Part of a small language model's weights: 15 layers, LayerNorm before each block.
Each number is 128 + 24 x the weight over its row's rms, rounded and kept within 0 to 255. Layers, rows and columns count from 0. Numbers have three digits each. The size before them is the row's rms in percent of the matrix's.

# layer 4 MLP down, 64x256, rms 0.246, rows 51-63, columns 192-255
096:118141099162131101083136140159116146142124121118169110157111178080128171113155098147161108106157105148066136107121139172135112144123153164161123123144162150133120104109065098139098177115154087
109:154201068134159090129166094130133114121119130133182139123127139092131155165125130139091143093150147114155164123097100113127113128121133172109174120150102108119104125114110108101161091132148116
092:129117148112149142215116112134121107142120115126117142136112106173140115142145088157127130118111163153131137137085118197088135150139104094125096095154156145112124125105129140130141173126148092
101:164140156137175093148088098145169122143132130141120148116115163107125136172069153145150079167086127105121136128146149130129130141114107185144133128082123117146143159149110128130107156129102150
105:158139177073104108135073123152091134118164144137122076138155150128143143128151108127126107128162121096163104147138152112156111096162156081134088152145099151128078161139126136167171125108108142
103:060122148108152159088142150148144145117112094112130128119125155085102096130134110139111116100125121148102108094091132158119147115088112098157143077145090106063140152129133119110120120138121147
099:171145167088130107127171091137137096061101140093173118151144116149169176117108138066149132125136171117128122122138111159117115088136120141112104152110113123127137124146134144147121127105152094
093:122097147114147152131128138159161149136146127100114140114161104149159132101111164092149128119086120128146140114144122088123120182104117126137135132151156116151144141137152108121143159181198119
107:132145143165152092088071123130173099133140115117131146172138073137163137115133122132106138141100137111121125125140151159158071112141114118160143148103173111171160108150106163124162112139165149
101:180090145118136171108142175128075138117156106108105084127127122155133123120126126112135134142099110105153121153123119124103138150162111137137097123121129165110168100148130108102146154183179144
098:128174135107126081088193087169114102141112137115162166117111127139174124125127131136140103122180138142096119086092105118138153133116118083127116115097111126160133170143128150122067098113133091
104:130154102117112072132046103120146141123102143142144137142112140146145132135105111091140092119105139150113187161150095086141104141128147167146115117133175118118100165173125126141120124121140125
109:131092112163092133142083176116159118127129134154102107118120094123114118131106127133126130152138135100106139150146134153138126110141155125130122143118113120124115172118099130152129099097132107